config = dict(
    head_dim=64,
    norm='rmsnorm',
    tie_word_embeddings=False,
    init_std_up=0.0253,
    lr_mult_o=3.0,
    beta1=0.95,
    max_grad_norm=1.0,
    warmup_steps=200,
    schedule='wsd',
    decay_fraction=0.936,
    final_lr_fraction=0.02,
)
Each number is 128 + 24 x the weight over its row's rms, rounded and kept within 0 to 255. Layers, rows and columns count from 0. Numbers have three digits each. The size before them is the row's rms in percent of the matrix's.

# layer 4 attention output (transposed), 192x192, rms 0.314, rows 143-191, columns 48-95
107:161139119065111194143135115069124110141174126113117094105119099080146180119133155099165165133171109130105123130127152144105138104114143141177106
102:101132141115135119175115160096086153140141130126091106120089108149149099135155153160141114119132119112142129123135089143121137158104119129100162
109:128111114127097088152169138136147114114119122140120096099124094107126088111179124145117129144140191126146136201096147111112131103155136140114046
100:135127103162122129115092074135135128138147125173139098104112094172146125155126144127099130115134100160129106152112201116085153122134101132165113
100:138122155111135133135121144119141123141129129142120151143110119072086148123106112136138111106172114189111158106099075091152114139160132124114141
113:086117146153153206136133108150117159122106108105115131101173080109122151122134103136110158144147111145137135119117143163149153071075122138142141
103:148162127101119134099113139140145155097152114145140131153097156134097157109108154161148122142162144134144164132111096149166123128107130148106090
101:155126097130158143130145112153130118130170138147089138162146142160142155164086127122123143097105119157107169118129111116133136167161118086123095
106:140154131140113067103119140105146133130145138157145077129123125149117117132141105086124138094168126107145126141127117107087149149137127123125093
111:128167109123151117143149146104113128142122090117152128132103115148099128131155149135148139126168126110108128106158134135091141123114116122092116
102:096177127147129154143161123093113172147132108132127115072137086125131129085128117086155117099121160157125108118140114152126111116107147140130122
103:141128158109138112149140143129148092106144140142140085144169148132133141126133106140090112076153134168098157145114110161128150108149125110204194
097:126097131126152098127151135139164124159121088148168134113096109081150121077093145127097107148169151165098131088132130142125122120137170137115119
105:155112137100088133120081139099145137145132155136143135145096112138125126121115108124129129104169169119090083111126149118150149125139199156120114
108:108096147115134147132142142096168090098129176107147121129124172190131117108141134139126135159111109141119092137139113100122089147111112125092073
095:131145098146053125118134110145138156119155166152124116089142146162148167122160149125157128131164166104147127098093145175088161097110114131143149
100:139170132133147125101099101105160110145111131147139135130141158137106094158150110124111139118147139083096162145105146135161163159113126128119136
101:118174144086121135144121118112117116129146149160134123129111128122154191121123128155123158094117119165141060185115067094139116115174178146110075
106:125131107131100139143114111133136105160155170174095128080119106102134132107139084164142131116113089090142107127126173097134080110159086130123155
104:095125145128109146155098079116147153148120120147135124107170083121184128118148146141099120115113132108125121104186170145114157124105102147179151
103:159108152110093098130160099098100173152080153120105101128155108094167156123119086126130131128139138154123088118158104117122122096124117162166130
099:102081089114142094132127128099130094100123129157090084115080123184122104142122130120176129149142083099096185113126133158090151110118141128100124
096:162118145149148121131194104148132165135149163106125144115138124099127112109144175117104135171091093148150146129131136130094122139087116139115137
101:115135115162141124145130092120118116134143168149140135119140095087121165144124142146123135115159131158146128086099098131144101129105146105148163
100:128098161099109165122117187166183151145089151154132127146135110153107107114129102129131183138145133160096140115156106145081111123169116113160144
097:120084113143166159115146111090090108136138135131085110137128105080161097157135161100131115133118160108113163154108117147114103122110143122153106
100:180110119100121114106110153091130113163100186100132153137165122102161113135174104134131096168123176112095134097180172134075137145155162110152105
102:146148139151135128123120126119124136127166152143095154166133167129127096153138088128118111118092129139121134108134134108092122136083112148145127
104:146144125116158174137103120154123134140104144142186093145156157094154114117111154133120080160149119138119109135117116107160156126093160157128134
106:165114103173139079203108159115122096137176136158119113148128100127132061147119127106124131122163121151143181125117112143138113160111128116089126
099:148169110130132129144153088152109174143151132133115116134129118131136158134099129141075134107183082120131105116139185170105157042093160095118108
096:133192113153122183107133141122145129129131152119130150123110108177172130127112113129130135140099110170147094128141104146163126124117151097134088
105:109116113154165176117136115117121105135116096128078147130127106076130149120114150085144142099106123155130134144143133087087107149111122125172166
100:123141150124138133122162155126075133093125134137170103103102143173112171101113145104130117120109118123146144136151164110129106108124095071151127
105:109115145146132087158123111101136124108158115135157099133096177112157162062135127123157113109113112177143121150136099101108139122157137129137149
103:089120084122208146156073139119121124117140134149116117115107119119108114124124095157100155111097089153159136132123147125094106115127106132119130
108:106140137092163074132156121139151110106142116106158155104107129125150069108127153129143137173125104138127144130107150133132123146143129153124132
096:134142116126133145165145128153129155097100139123154104066183152134104122112167140138137138143129099123176144129123137139168129133133110111137130
102:109109172153140136145131101138128136122140122158155151126140143116117059127131153131126077155084136160133114228097122135155150143118115141084126
103:170108111156113179128149135129122114108151163134103146132134157169128107139071093134142094123128102083138100146123136130124147107115143134095101
097:139089136099111103105134126112119146120125164137079152131116093132116128125128071147154103095104117130131130126123101105132134130101080126111180
092:122138132149087145086138113126109130156101158109130102114108107126086114139123076157105140155135109113148149132123106104177096111145125153155104
096:104113138151138172101103079101099152143144172120142115106121113106124104176113127144130123120159161115124116180131115120113119146122151140164109
101:147126143140130156130166132103114101133162130135147161126091093085093129188142121137118167133171119118113129195134105141109117141107143151145107
103:107096082098094122169140115145139170102090116161137068114134041144120206136099123136115130107106138157105104131126097084114104118120111169113148
102:128114130114110103156126089123105121143124204126179127129076139104126151147088097104145112143175175116085148093116122133159124118122177116129112
104:140135144083115087095144147145106119148143125126146141099122140160157112121106131106141162130136127145146149140145129110130073134140126130140150
120:123093127143116132158126143129155123115093110131166149166129115089136154094117109119132111106109097160083123105139126111117140149166093110102148
103:126094141097141158161151104137143080133090159125128103118161140076119126110124162152121134120115076139123135119114132174132137136168117128139157
# layer 4 attention value, 192x192, rms 0.111, rows 144-191, columns 48-95
101:125088169124141104150123098121155141135104169077163159106162148118124103084194126122097137166111154133156120138119135093128152113156123149161113
098:138109110134152161144108094152124113143139118136079134126096128106164097115150196132165150155148186087081140122111131148133134093086092127099162
101:130129098149111138089111207109129138125113106154159134158158179090111152096127135095124129157123147088107139070120100136106110106145167118084133
097:154154094097132091139125151127148104122134105136106082123090111163129137111142078110141153157130133118117078153147111162135074131135167102161117
112:138136174168128079096116153146179082132168152152094104117139142136145121153132119136140093149146114096134133145140139110123158158125155088092071
101:126125172134132130120160114160163162126130159090098121092117102109172105146114127174140110097053125126116085125194119130082166147153126127165118
101:085101140118160149111178150120140086088115106147124093135104135094099134119129144102109122125173156191126159140143118131154149165130149137172106
109:124130132164118153169099122135118147173113105155165085102133129107179089115088160154116160113123143100131128123147164108136084113113155079106129
104:138170124117146140143113145153095167096107077118122141103127147145178091150070156160080139132114122115149103098098155105135146114114178116141108
104:155137107129140079111124105136143144131121133122126148121109141125151095147127146163127123122111119087146134104150118116134163132069143087102110
100:076117081106127146094122109105164153109097136127110133111142125111131107109106074139128143168132084137160123099127143123159116114109111117098092
098:122109116136131118117087096120155132115074130114144089127093085136099109099105141092151116135112097124135140157130106141121141139108107111147130
103:131121144086117134123120121128141177125116138161163125118133163092082147131151104136126117149121090125152173156129131146090125077132129100146095
104:131189113152126148152143129095168179159136148171114125149120138120159102150122104157171152154111131142119150167096153138105107099155099166108144
096:118141080130127110087135129113138163151160094138120126143085189128115110094160108110131120131149119171147149114135093080101116110149117140115152
101:104117125144103123107095159129099138099145135127161106096148108070140150116102175146134133122104148162114098062111102116117096107146116096151138
104:208114107132126195103176123139123105136144131113110128146139133112120078125133113152142140128119162134134109113135148160154116123147100100136146
107:164121104101117091034142112140144151129109123168130165169117095124105135133142120114134122136141094170120144126170142092157140092090164173085134
100:138082136113084131133108144146118111124112189142120162097183172158091121135145098119130129116134097095141125151121110136091183130142131160081138
101:101149127122127143151138170125145107150183097124121166145115128129106122131150163149113133137142121194154130139134151162106112188134130127109150
101:080153106130107120136180132139109100133110103147166187128127101114137135078161141117147162113134138160143154135120110150158124143124096112141105
090:135159132160110137139132134127140099136129130117174107127068068095199148140099135138127145132155132115109111146107146154077152124142142143112129
099:155142096124132100114147155162126114091145166122096080102143143139146104110156102106090100105123114158114105113107103130124133132131134145075115
098:143118105139126136118105126112108130126154156141119131108108129100105084167120124129134150140131043117131095130145134152115085099142156076094124
100:120122169155125147147146110156164112091102132127107152091125129111132172137118143123140110114092108131179122113114100151154152146149138117091106
100:125140150123136155120142127136173104146113101140109132142120159106138141066136157136122145148090108107117150131137135085164128104100113107128140
096:116159143118160149132105110176154145116121119113126119155095119125109174113075124118086116176171134161131137105142152095132086141144092151128120
103:169101201147132147131141150110148126144118150096128080160144107129143154188149127171180172118114133119073136116136122120109074138121100092152166
100:094135118118133131122157104124153131126096082088162166109115164138086127118122091131091120154114187096101106130150154101095092136082142169152128
095:156089149123157134117138124112137121116152123173159102113150118104113150153142159125175158127120084092151139103139132113149176172129145158121105
093:171127061135142149109143126184134141149095112147134145096069129101117139107199114133155092132139161147135127141137123090076151111154141123110088
100:123151104124096116135113135087124143091099146086155127107142145126148139142138122102133124133144123121093143117118097116177099146116136111065078
101:131170149126109143116122119145150108144133079134127094139159084105140125121137174103125122164158113140127190146081137128102152130146133109081106
097:109142134175120157112127121150119159110123124111117109093097119101096113118176141127136140116134101113121153168131125174121104116166105132090116
098:131084138179096109098152110132088108152106100125174122126121149112139123140114106122126111136131160113111103128178132128119101126110111139146143
104:138107126120091133109130136120109146102100162142137165140104135134141137137070123171110141106107121117133116227140138146131165125141141145152144
097:127149158137124092093078115105111139110130140136113113124092147141145151157142155139136112105122114113140136163088137130097128138118138152120143
103:155123118109159103161161121120075146149111158154103166144111128116198159129114130146129089133125162089114150075135088152136127150150162147128140
104:102111121150116112144120103100077101092120110067129067128086158119133158151178167116136132089106127172122134128163163093150115150136109108124136
096:103154115130112110141125162110135135118137129093154115093126095138174115131144137125130127154139134168138131143133135132159139176115100152158104
092:139098104127191142130113136102137172117172153177114111101125140091138084145148129177142121118151158125110099156124163136104176119137139117102160
095:187157148122103155088121129123157139122108144138152126142124176097091149102140151138123088131134144125113107113093138158126120126132113121101159
099:128143110149104134116146080133112088074091127116133113071144158151158115155135131095145106109150205129126109112117088150158103159116134107108118
103:121157144091118141113157153136119135105134091125130164125119152074153109189148130116166104153116115112174099143114122104119119131121129126114073
099:109128136133088149154149129139131130148137082124072124093139139135180095103130123124099142116120127103114149122136111131145115177124128133167169
105:147135148148106127160114129126138080161135145115113175174106090117129170117152142159128143116136095141106123101098142145119135111119169118141150
109:105147118104091135152109132145125134156183145149155164139148092166106075108138126101133113136138111124157152143167113159163141144097187099151095
101:149160123121113146106117143122119101112133122137131136164133114148122104153093110133173148100123184145156123154111155149138100102084185117095112
# layer 4 MLP gate, 512x192, rms 0.143, rows 0-61, columns 48-95
092:160121155143111126151131121087119142098161145152109080147137103069102122111119148110104148105117105149120146122135115132114107119153132093100137
098:154103128129123102147153138109153076125138144150101056109119158126077157127117115111112134127108065128110124134157118155110154170112105093121099
095:150144146167137150117102142122108121137097096124133119157105155108129129113075129127155089135119173123127117094130139154161141148071094115092157
104:123098140133146111072122066144110109126132141124122126147130159114128133115140101147113167111162153180095104145103123111150105142092180110116083
089:117128099080095156107114130148096102147109128094092120146128104126125132124194133159128106106129109115148119119151153168099144101088136115149142
105:138111136156168114160132140164119131084158111132125118133113114117121126127124120119112143129113067135182139159147118142130115127118113144130105
088:101137139143146126099125164104142109173108172108116098138121162106105138096108150150127132151145107118126087110109135137141135107129080122088155
093:124085116162122148126130116122199097165123133119121125123121117123136101140101136167132152175098129117112147136136137101169121112136130128128139
115:128110114104117145094115151124109151122088177107071081128138104163142144112154140085108114111105112120150132107102127099138129052098101142136110
049:105110123138154142163120101112165119144150158107106122141102106119122130152139153128100154118133135126174082175136112111111110166137070143175113
091:147111110123138101132133176088110139147104153118140120124077117112120147128119136129136123126161096095135147137150114137106136138156087168114097
084:157111133104139137161139151141151101166108132098095101111130100112112144120113162124146146145161110117108135095111137110135120138132156136116150
086:102086131123088121152104089176134146111128118093111115074153096144127108157112119136134082142147172182099199156138129109129114107157100105138142
115:136099139118105143104131136128116120125118144154149093140149110142103101152094158125106111097099099180135152161126082117148125085124121096116120
109:154128152112117120154099111127133152138135178131127108113148180128146160095154136115121086138142108077128124144152122148142153167152151137176102
095:097113142103114133152119107136121119151140155076090123128101143135127158099126110144111101160083079112132099140159075169116133135113130075116102
119:151155142133097148133135118153115148133127114082101114088189156149158106105133132128109105142122145077097127094117144143134105103083161120164116
106:152142154124111105128176123103117158135119160140178128150116129117139106132104134148126094180082129142163110137083106172148125119144100148123103
082:177098119106155140140145096097099133098106164133099114143162096125097079136101158145136112130160163140092111141153134100125160121095178148174119
092:113140145170122117136146161112181156120100147090125098110130149154086127145099126169157119135126127163169137101100118150111121099096103137107144
110:134120115122093097098161173151136118074078109137127176111156163157077087114113110094171195158127148097139124148135130130125103117131130145132142
093:130166148114157140187098131111097101140136090089115133136126108114093121157075121142090161142093106118128118121123066121097171161097125094146149
107:115103165137138151121095094093145112093096151079133131179102065159139107113111125113132090132090116151140107110131114079135146140130098106106139
121:137130113152101132149119123125111170091135107155144121163115130152115128142120110139131116135129124079148157163115142157157157132101160149119091
102:106111140130101101107181182097151083134100138114149138099145113192135128080151122193140159162101129101130127079120107101107147126117114158173141
093:155109155090114137159123139117142133125134126158121097089125161122128151100092134111187093169102127146126115120090108073140106105138133111134143
104:118122129173150107095173091159149086125133114155123111153133177093101109125133117113147139180101097119081119072107192128115167127157112077114132
110:124137100123113110132194144174147163142148130135128132118088138150115134114186174140116121144108157162114184138127174143127119136144135139109090
087:110109166116118149114133091127111144135126108105135140126130122135170127135102143143111145099140106139093117121096143173138120113124117128119139
096:116118106138185087136101105160078148162147159100144133127139127147168103106144155099108064138154120111154112111135155156137150111166149130110166
110:147106077114142125167136118132120108104144099163106123157122108126108123137133080161115117136132141151106169115109096087164137129154126103113132
104:113086107121125157115091125128113147129137136120146131128172138117190139140102156106187140131138134126153126129141087131109113099162127121150166
101:149117116128103167144109161131100134131161123121107115146147134141129180138126100165175125174126133133157138068111139057155142117140109082146101
077:133142130088099142138168097121148109138129114137122125172152113077146141142145134104102110095052092123143119125129113129087100101108138115139170
106:112097108100084107111145142146159104093111099164149140139171156102135128110124134117114134092177150121154171080147133108139130132120124164143145
104:152106133163129127147164117114141102123133100115093112093080083062111083112103150109131170128127170138119156126114148135107126101129199146095116
094:155122135149140124133125155168158117069084150156106144150125146173137127126099102116122164129150135128120138124204126138119108099097134154116137
095:095067129139109117132132114145091122130143141118123150092109115075090094090105162119120150089118124126142127141130131125121107137125124142156137
092:110143116122146122082120138162126102157179105109154126130119116113080162104133131182141145152132122144099101139169121163158149126110134115142145
104:115160118141151075133141154100115133160125126126110168076142111091115104119116123094155138143144156099129162143160119131117103164113115084114096
086:117105106118095131120149106100159173112163190149119140123132121137138143129115082103152126100162114142122128110109128113121114104142116085152098
094:118118110124123143076145128140164151134085095141127110150095113129144154131122132152118135072130153165119116154097137073119154122110076165137115
104:104146110116123112145106096170116130150117152051156125081144114122125157138151185121124115115077164121140142124121141128143120118111150134137145
113:128086119104146170152123080115159103143107120121127102102129127084135116136116121107152117150131150093129140124098114123142126154111164149162149
111:088160150109115094125131132124127137162110097115096141162138097136132100136150154132121114117152135104124143130153137152152138148115113117144123
092:134107100154150107140153134142121138148117094091136104106089153172159161126136107127150124118096087135110200128091097126141088138130119133116089
108:114119157128158122160101121139117151129121112081145139125106130150132073099097105149073137167103102111123133140148104103136147155163108073128102
095:110096142100093175106118082143151123110130111136089117099108118109100143103085086115132153139144086154125122123123102149127133101113120138167126
086:132119133092148108111125105108137144125159118094138179121111143117128107131162130113139169130141149145081127120162140132151123133097136111099125
100:155118139175190071155143190143131138192107149174095116147106132166098105108134144143095060130137137151117103131143152125120146119127111073158125
091:134142156114145117120162206108140087158082100109130154133154181146190097119143107111098108147124088173078118065177142156131147110176138099077124
130:138113130133154140114116152132096103168111136117150162152131132119118138148097132095120100107084148154143133111096116117132143129104118135135133
092:098126131143099142104136149107160141134103104067120110108102149146137160115127126144124108126178105143086124128137175136109117121116154142130100
115:091149084149092114156141192170107132099165159109139124123097111102098102122143104115112125156125134112147137147131131097144087133109118088127114
116:118120114139164110143112115163115141138163101096144136138141140126131122110106134148161113140158140083087129110126145149135139131114152106148191
114:149100136145111137117117146134132112153152118164150136126140155128133077134142129157126122123127124139165128134117117133108091175126126105113127
072:144148129130154104097049106169113104144118105164146132135133124090109125109112149183115140156083110120129159116157122144111138144109064096115144
106:123081098106087094098104118119146119085192127115098102160136135187131098121101132144104130115131155149115106134149096138098143130111129101136103
114:140137104125188113086129137154081151127137092148157134111121111067128116099153130123091138100169172166128138154110124124135124133118121117131132
105:127152119127161110103117114109112153103111107140152079121090112133148165134113117135131130082137089127108159100158155132143148093117080139120140
120:136142139107074093104130153133116144084089087120140121184125119129133131110140132111173111113124117146120149086143159119147145132123132167121119
070:109128122138127104113162142146111177086148151122140163119162133121186107113108138106147134160115119131104170123132116156142150150135137140168145
# layer 4 MLP up, 512x192, rms 0.147, rows 0-61, columns 48-95
092:151088139132089147172124133116121137130124136135142138140117101095136119135115108141162155108134126128155111104072083128095129122131130112122078
107:175116123107140160145119180148098136133127159099113138094151123095100148138129118106147143117135117138127113122155175124114136155121120074148116
090:169158169146139153107127130126093170141110101094141143130130095093167122096156157138119112121131122116141108110136142183138131162092075111092133
096:138155168156168110154082125096150142118179143103101117135095133136114121070102092125122131113126122165094166122134115119133090135130135111110153
090:093106118137139094113166184158130147142128098100146143134114151123138139140158111117087119119102117128125152107119142099130112119132114098107162
107:096115140166137108093151128164148169142109096107154121129174159115084093136144152100142126125104106128136145125119177119117122131128147098110077
096:120116107108113124124161126114098151109134110134142097107137157146175152118126145096149137145158106133121076141129090193110116134113120159139095
102:142151143085120084115143097105100132079139094151139114129123104125123123120115132102110119063163145157145118149111119149154163128113125095137140
110:131108125114132098122132160099174117119135089131154156110116089117079144134110175143126113142128103126121147112159157115159094148134110124148159
051:166115161134126119108099137074125088075132134154110145116114148154115124094142146143164151154174103106124108138154152092127152102154168129123136
094:094113121160125136153129146123109120112094149114096149131103134092071130114086137109116094111110108090102153136166167131141156155111077128089142
092:094136145172096141139108070106145149049175154145129128158134146124123106126140099113156081107144130134143103141122139115096146114148104147086114
081:107100172113150123096149140084135146122134164127144173196115108147148126130151146112128187113106081115131070167128130106102152125128179138122108
110:173111123159111188122156166126161108108140125114146122097134128164134128155056154133157119165145093160130116117155111183131119133105090087140148
121:116133144113174154141131104131144104100113080126155086121162163092128137115098133078105143099113096139131131118140133150112103116115094131159125
096:161135102140128130128139137129153104127131096170149133164128105109103101117108132126165157097153145146095171113125168078141135113110134168115171
120:112150120111132139128111079125126134083133102152086153144167132167109087130140137155105139095109141165135097140125153143121103126133119095096158
112:142132134104104134146132095133160159118142121118141106137152128087139132180116124113170146099114112132140139136107084122111103093155077129095108
085:141126111119119108110151141147117136098169129109102137164094088158150134121136083097108137090118153126111137119151150157121094136165096136127164
093:123148132075125144091090129103183113161123086137133128138120145121120131151115166156125167179109138144128144159131134158129147089126195098140156
109:116101164156127111121122132116131131159113128116100114109141159146086152139108103077183180143163187102081077093099115100142115100140130132113104
099:142138140157151100141170063088128145126152163166114123100121108164150154109157111124168115120154133156106119105111174085163105112113065106126140
107:139131094123137139121150136119092109132101129110107144133188091107136163122136121135144154131147148092117102121156128115134108099137133137169158
115:148172124087105103123102117146100141126127135113116127160088126122156162135119128119087100139149141092140183117124114157159155149112181159118141
100:114140152114150158170114119108191158138110118122144129125143092130125127126121118193107077192125171128121125136115156137130159133140149177126146
097:124156125121096161140120141097097148155133156118111150159119107086107140109122115134125096132134156151150183116126085138097158147106160108129115
094:147145150099121129126060149099138145150175153091100140120127075164128156143122141158086126088198148148171153146128094142165127134090141152159164
104:111134106134099152149149182136124103176099147127140133110122138140102168167131118131127136137143123107141110142144105153117169138101125132172151
089:114129161162118098138126146135151135154095153130153130109145139106121156089159112096150109119183154156134118096134087086144112135132127132133131
098:129102138119165161047101154113126143173090109118126077133178135088114145138146137129113126139142139113113176132129098169118161174097120113156108
112:122117178133106119096166136127148138156113145112121118104133177067126132121119157113135186130123131133137076117114148189121133125123113123195144
105:096114143139116145123119106129160115126131149162146126140169143115084130097142113156145176121140134150148151106151080091119148133159137074144148
094:099103124134163113112138116113140159166104124141152138172148172131108134130123117115142126107118102109127155092077104129133120129112172121153123
085:118127124148113124124097159158123147120165156085158120069118162171142170154091158138144144161176151123087127153123134158169158182150137134120132
109:106115125099120114133114113133101164136156149148121121151146144108148107150118121076139120131143116116094112138109102171156096114056090171145138
100:097161163127126127109117069102121133133115114126096103130097092119146122141138145131084146089129147117146158136138163154098108142119140111102133
097:131115133186117153124123125096165117119141100096086142096110134136135142086094125115150158143124135181150119150109148138099117102093112134108150
096:104132117154101128140138116125104139129121167069130142112132144152078135083127140103117145074156161127115084174120113147145135131103138124098106
083:134133147143108136166151115095111134110106157142078145134172140124165116147122147120084106111107122111151156141104161100105097141132111122116091
109:137140111097116125122105116143124131126168197129126111119120150123128164111095111170118139144124121084134143058138107131118191092147122094098158
086:140152126139098113151151085114130134136104190127159121149148137122144150138184138166135105126148125135133127131128132103134067106139165126178117
092:165111122129132150118152111130114128131111119123136107160092146097185162142124116125124116060141143143100085166121111082114140149125113145138110
108:131118094116133118168108175073108159126141137065114062091155132147062148126155131081126127119142114096114124124107135151106122122123121192113118
115:142126114159137126164162183108132134129116152105149120077125147089133119121114072126148130180106122096135105071109146126147166154099154180149026
105:101154145117117112156150104096154097147114127148126170123108095097084130130094106081099131148119137150125157148101142112136131148138134132114154
100:146100130178165137118127102180141115142136114094137104069119120143136143096114132134153113124143100107112138157105120155153090142151153130162135
106:126126132117116136135125138108103107156137147126140154110121112186111117123107114158107079128122125139129107103135115143110114121120131066132155
099:140126134150161116108142135101127097139103130138137139129129123083111106091164142158168146135120130116111107132173117138186146126111176147124128
085:120094151114160131134066142106147155135166151154120156104090137106126105147136104109113193118136162117117137106145106125142098137116161098133113
105:098165086099073165123127077125124143070113123165116109134125115085132141147139108119102161088123108118151137140118104110138112145120116139128132
099:193124113098111154151150149131119090188144132116105148106132139127143157131127142118094107110100101119113159112131105137100125126131152168121066
123:147142155145106152137096145087157170160128155136135124114144121119112108151155152109117124132146127110132101143130131118088104120109099173123145
096:190140130104161137172111107137124099164130165154131133167102136084132163173142175132102134122114136141128146148091122120122140136130166118148133
108:058143111141087105122117117119124131118104094128187141141104113119069134131123116128133096134125073102163116147080115147127103128117119116110123
106:082081141135150099150108097121102162146122100121144119138166101118153069166157178115128133104103095126109127132108140138119130162125146130126100
113:147132126125127126117137090085133086162113129113102132133126118098086150145140133128130206138134110159142085132096131079184171128148167142167158
076:118103175126112140164214133081082115134092155129137121114123109134126172135087114105161141127131147089128097159091121147138135089096156148186147
099:122118131100091089139114128086147127108131134128108069130158162174174120113086121130091109091120108159097114085104107117127144145134112117163119
108:134107126113085138099154141132144140118133103150161117131129105127141110105076129145140136134127134134142158132095080109149095184091091136166127
099:116180076144122144137144088111107136115143151147127106116092124103146138139132129182062149082131107107130162138173123108142144071127114129170142
109:088143120136153115150078135116096137110137140149115157176098117137091140134101128143143101170122133127089136083107112141134148152087116160109124
074:127152126115140127112133099139102145089161129135150104106142069141150159125073113118160088125134170146125156114083110146120132098142116137142140
# layer 4 MLP down (transposed), 512x192, rms 0.124, rows 0-60, columns 48-95
091:143148132122152157126101169122150130148102126120128077100106152096104138150129148134126115149153087133118151107106107182123133109108149090165100
094:115152138142120136148118087109078116118120129127137133115132143125126094144100105120101126122112153113096116141124123114093167109118133094138110
119:168122116170154119093180133120113170104144104147133138106141154135152112117122173125127151132115128119164138121138163140128155138093125150105134
099:129187093116105139089125116097183136100122138093101134101165120126146149108083101145091128110120137128138115135094163141139151124124147076110085
085:129178100087116139088154129150143107112160135115166088100129111123131124134152173146121154098101123132165143087091144132162148128086162139103074
096:109149095173141138141150147119122136107113122143120107183090105122094088165142061155135151127147108154135102181172163097123133149108126105133122
084:134163142126128163156123115141173161101169118153128152100115175169127139116160151135138119126101063154147135096135145138150106157114173092154132
104:117093156119154107078106106110128130058136156103126166113086116112141123142123127124132123095139152129156139154140128161150121137112110123096075
107:112125133110122069131114116160142128084124094152158142142096128138156171147114161114138160151138131137162130130144118130105166128112118105182085
047:164163110116115127114156113123098161107161092117165153137158167144117142098107123117123156089113136127086132114110149145125152088110116094100123
092:149091090099101118168121138167061139117134114112127125109124113109124140090135147125105110113125167094138099155101185063169089128139124131106135
095:094132139101091130139084133141148125102107149111127130109104139113121146106134165150126098147146112125181126116102113172118134094098083127106115
087:093071146080126099102163130139120110112083082147109141124135125148129145106146163083109144110131133128092079102096117122098172133126152152132130
110:181161096121111148128124118135141165116173178140153163109152101179117156128101109136133118141093143180096114150086131151137156090129119071135161
109:127148143137076124138098160129115155128117144095115151122119112124160093093155151113155145134119138162100115155125123131139100161133089111138118
091:142087176157107096130114110133161103123120144092154105142123182143118116122094144103137115162133085139165114179129103119112139117136155083098128
119:178111111083140105156121146134179168093134139116143168157124179116113168134156155142102111148129124139105112151087139124089133101055132089118126
114:163161153139141143153092129081126180149119121116112129115101137133148116113125082150122139073104126117155132155147132097090142147138145132152137
080:110103122093104125116143119152171131093112110099153121121123098140075163147147156121125133096080136154119111122127103160159150154153133127102144
093:110110152128136100108172125134094116105125158148144144103132117124134096137162128105153107164122195143139099149129163151151154117124179101128126
113:153144106153167132110124137109093098141134142138103118104136210137054168140125162159130155136129179108111102128164117101092128137128148132143143
092:120111122095158097169143139165124120098103125108072101112096158120131135139071163102111143134133107134141133175093121159080129150122146127122130
113:144090159102153093148136123141121070154146116110110119103180158112104132110132128137178146139123167127142101171142135145101158137098134144154100
124:120152088139094180127082122121138175112132168099160137151094122146181148129152145114126186139138118135112148163110097139140176125136156161139149
099:108141112104115171113126116130117145132112138096162109157135138135186131098128144135111084189107094102075107124115141139143086148158122148137128
087:148149140123166146103141108086133103139156110139102106103141097139119125130120179130136112104084084125129150075117114124133087094106117155169121
109:102080103133180111098087107123134169145139148094103142154125177096140157118108127168136110127133178142155193083152126146099148149112097127154120
104:144149177157126127113174098188176161155106150133138118126097141117145168158134164181155147108119116153101087128096094148144146127125101141145122
083:070125132128134094156153146085141137066162178143110143157147141132133136155093133121126100113120157163142105121153120118163111106130127091114099
089:112108080093128113117127114173121128136102141166110124143120116152154109145152128155118129109154155153130146097116136136161140157134145099154144
116:124095141122146134145124135111151133155115086107150109133134114114115139145143146111085189124107070139109092169064100143141096122146151110140112
096:106121116141124129065109169094122124150097116136084134155105158179108121102142143140106134155123095122139144149149147156125163137089135174130144
094:145096128151176177161141165145148151145146153095172138157124104105102137121087117093125148140117099126107153120099125084129135139150153147175152
076:151154130140148118144075129108139128122114131158135144163089123099168125117129144133185138160112178100109155119159098142141132138157085095104173
117:124096127149174152132142118086142141138144127082137084151150144107104127117155105126131142185108123134080125147128081127173083139102163087113139
101:101107179143131145159139099111157135170096091099138152096153120122118119131147139152121107120116089115160103132147152143154093124068137107115119
088:124104182152132123129141131161133094134085135139135143116111109086143162114110116113153129140110161098037123129136154124120142123181130160086072
092:180138112090122110120104143044126127117123115167103115124155142111135139124125135125140161160118110196120136142154138091158137133129158140109125
089:095133118099092111118141164159144087156134157130107204127137149149146150090113145156094130161102127137138139120113105171136112134149124119145093
114:152172157146143114118189149133107119126092165137164135146109124170098077131128087162157083144176145111123164134143144124101113154125072144178151
089:114126117123126128170100095076108182155128192113161174112100131103163100157149111116182106070143122125122174126141142097132132097149116131134090
091:132163157115127143134117069117121145129132155133154110089072142134135146158145072111149173148114115135133154149162101132118118147154186087122153
116:145135148122110099160137150119110108113098139111137111114151083122096158128137145117121127159106128153127138106092156182121135101132146128095117
114:141147103127111122170117131154132139157072153114135088122127095119137074117102109127099196124128140145145128103091135165126096132147139131117093
110:133139146098152141103133174088152134139151120123143117130148101145135156121124105152090095099137143124148109099107102132169160148146116142103109
108:119105117123138140115137083130140137127153081103112156096089132125172122162110116151123137150113150108120106107095093119131135156109142115158136
097:148121167133146097143147107113156120119124099144174134105131116138130108116137126112104108174166147143135129119136128097162180118146116164116141
095:121167151163136111152108147147136154145102166109143151189156101140104098128161135154146142094132106101133109105094154169095147131145123140121105
094:118145157141121146115132117156119106085148127153084102116099148129153130156128114153167146143121116137118095136143125143110144117144119139106097
118:067111132104103138166094166140125146112063107112111116139093128137158106120144124150130094128165118138140109101140147120112231148098159145111080
101:139125098110129128118115117147100122162136159160124133109107139111115154166099107108100108130142073129059142083145124129145153122143138136123152
123:140111181121150122102128137136160132107119086164122103108119110081158129136191148127149170161126116124147126140114108088152143079124158137154106
100:146148124099140153153101146107145112119098174117129104162111123134158135128113157119119150137146116156165144147153124109105148125120144132163113
126:139155127135125161147155180130133135089108153118137101153143135114119159104115122133109099144117110131161151157118157079109083105107137120082136
116:121069130142108133152140154108117119107132152169123128152123166147090101105108124130133113139099164117092137129165111137137124151131133161128085
110:127157161133130126117136124148113115105133164123108076129110124106135148121133128120138136153096125127176103118158162167126093048126114139108144
068:131172148124120119124136160135125089153146133144109152155139197147092155173126097111156122082135122163142171144086114105066160069180131110130101
109:131161164097142115149099138071140110130097168099121121123132121127144100121123136149110155140100116133127104115123144116179168151132141108146110
107:162131103114140137099133140127121142150153112135091130103173172097123121109112134140145093112145138134142076134135117133128129135121146146138150
096:114143092128117195149143105151079112129159124165131178132073090109123096144185123161147142137104129135115149154129090115138112092121134126116108
121:163112110115153135127103124163137117130108147168095148154152108085117147150165150143173131151128106123122159115120138103145153134117138160118128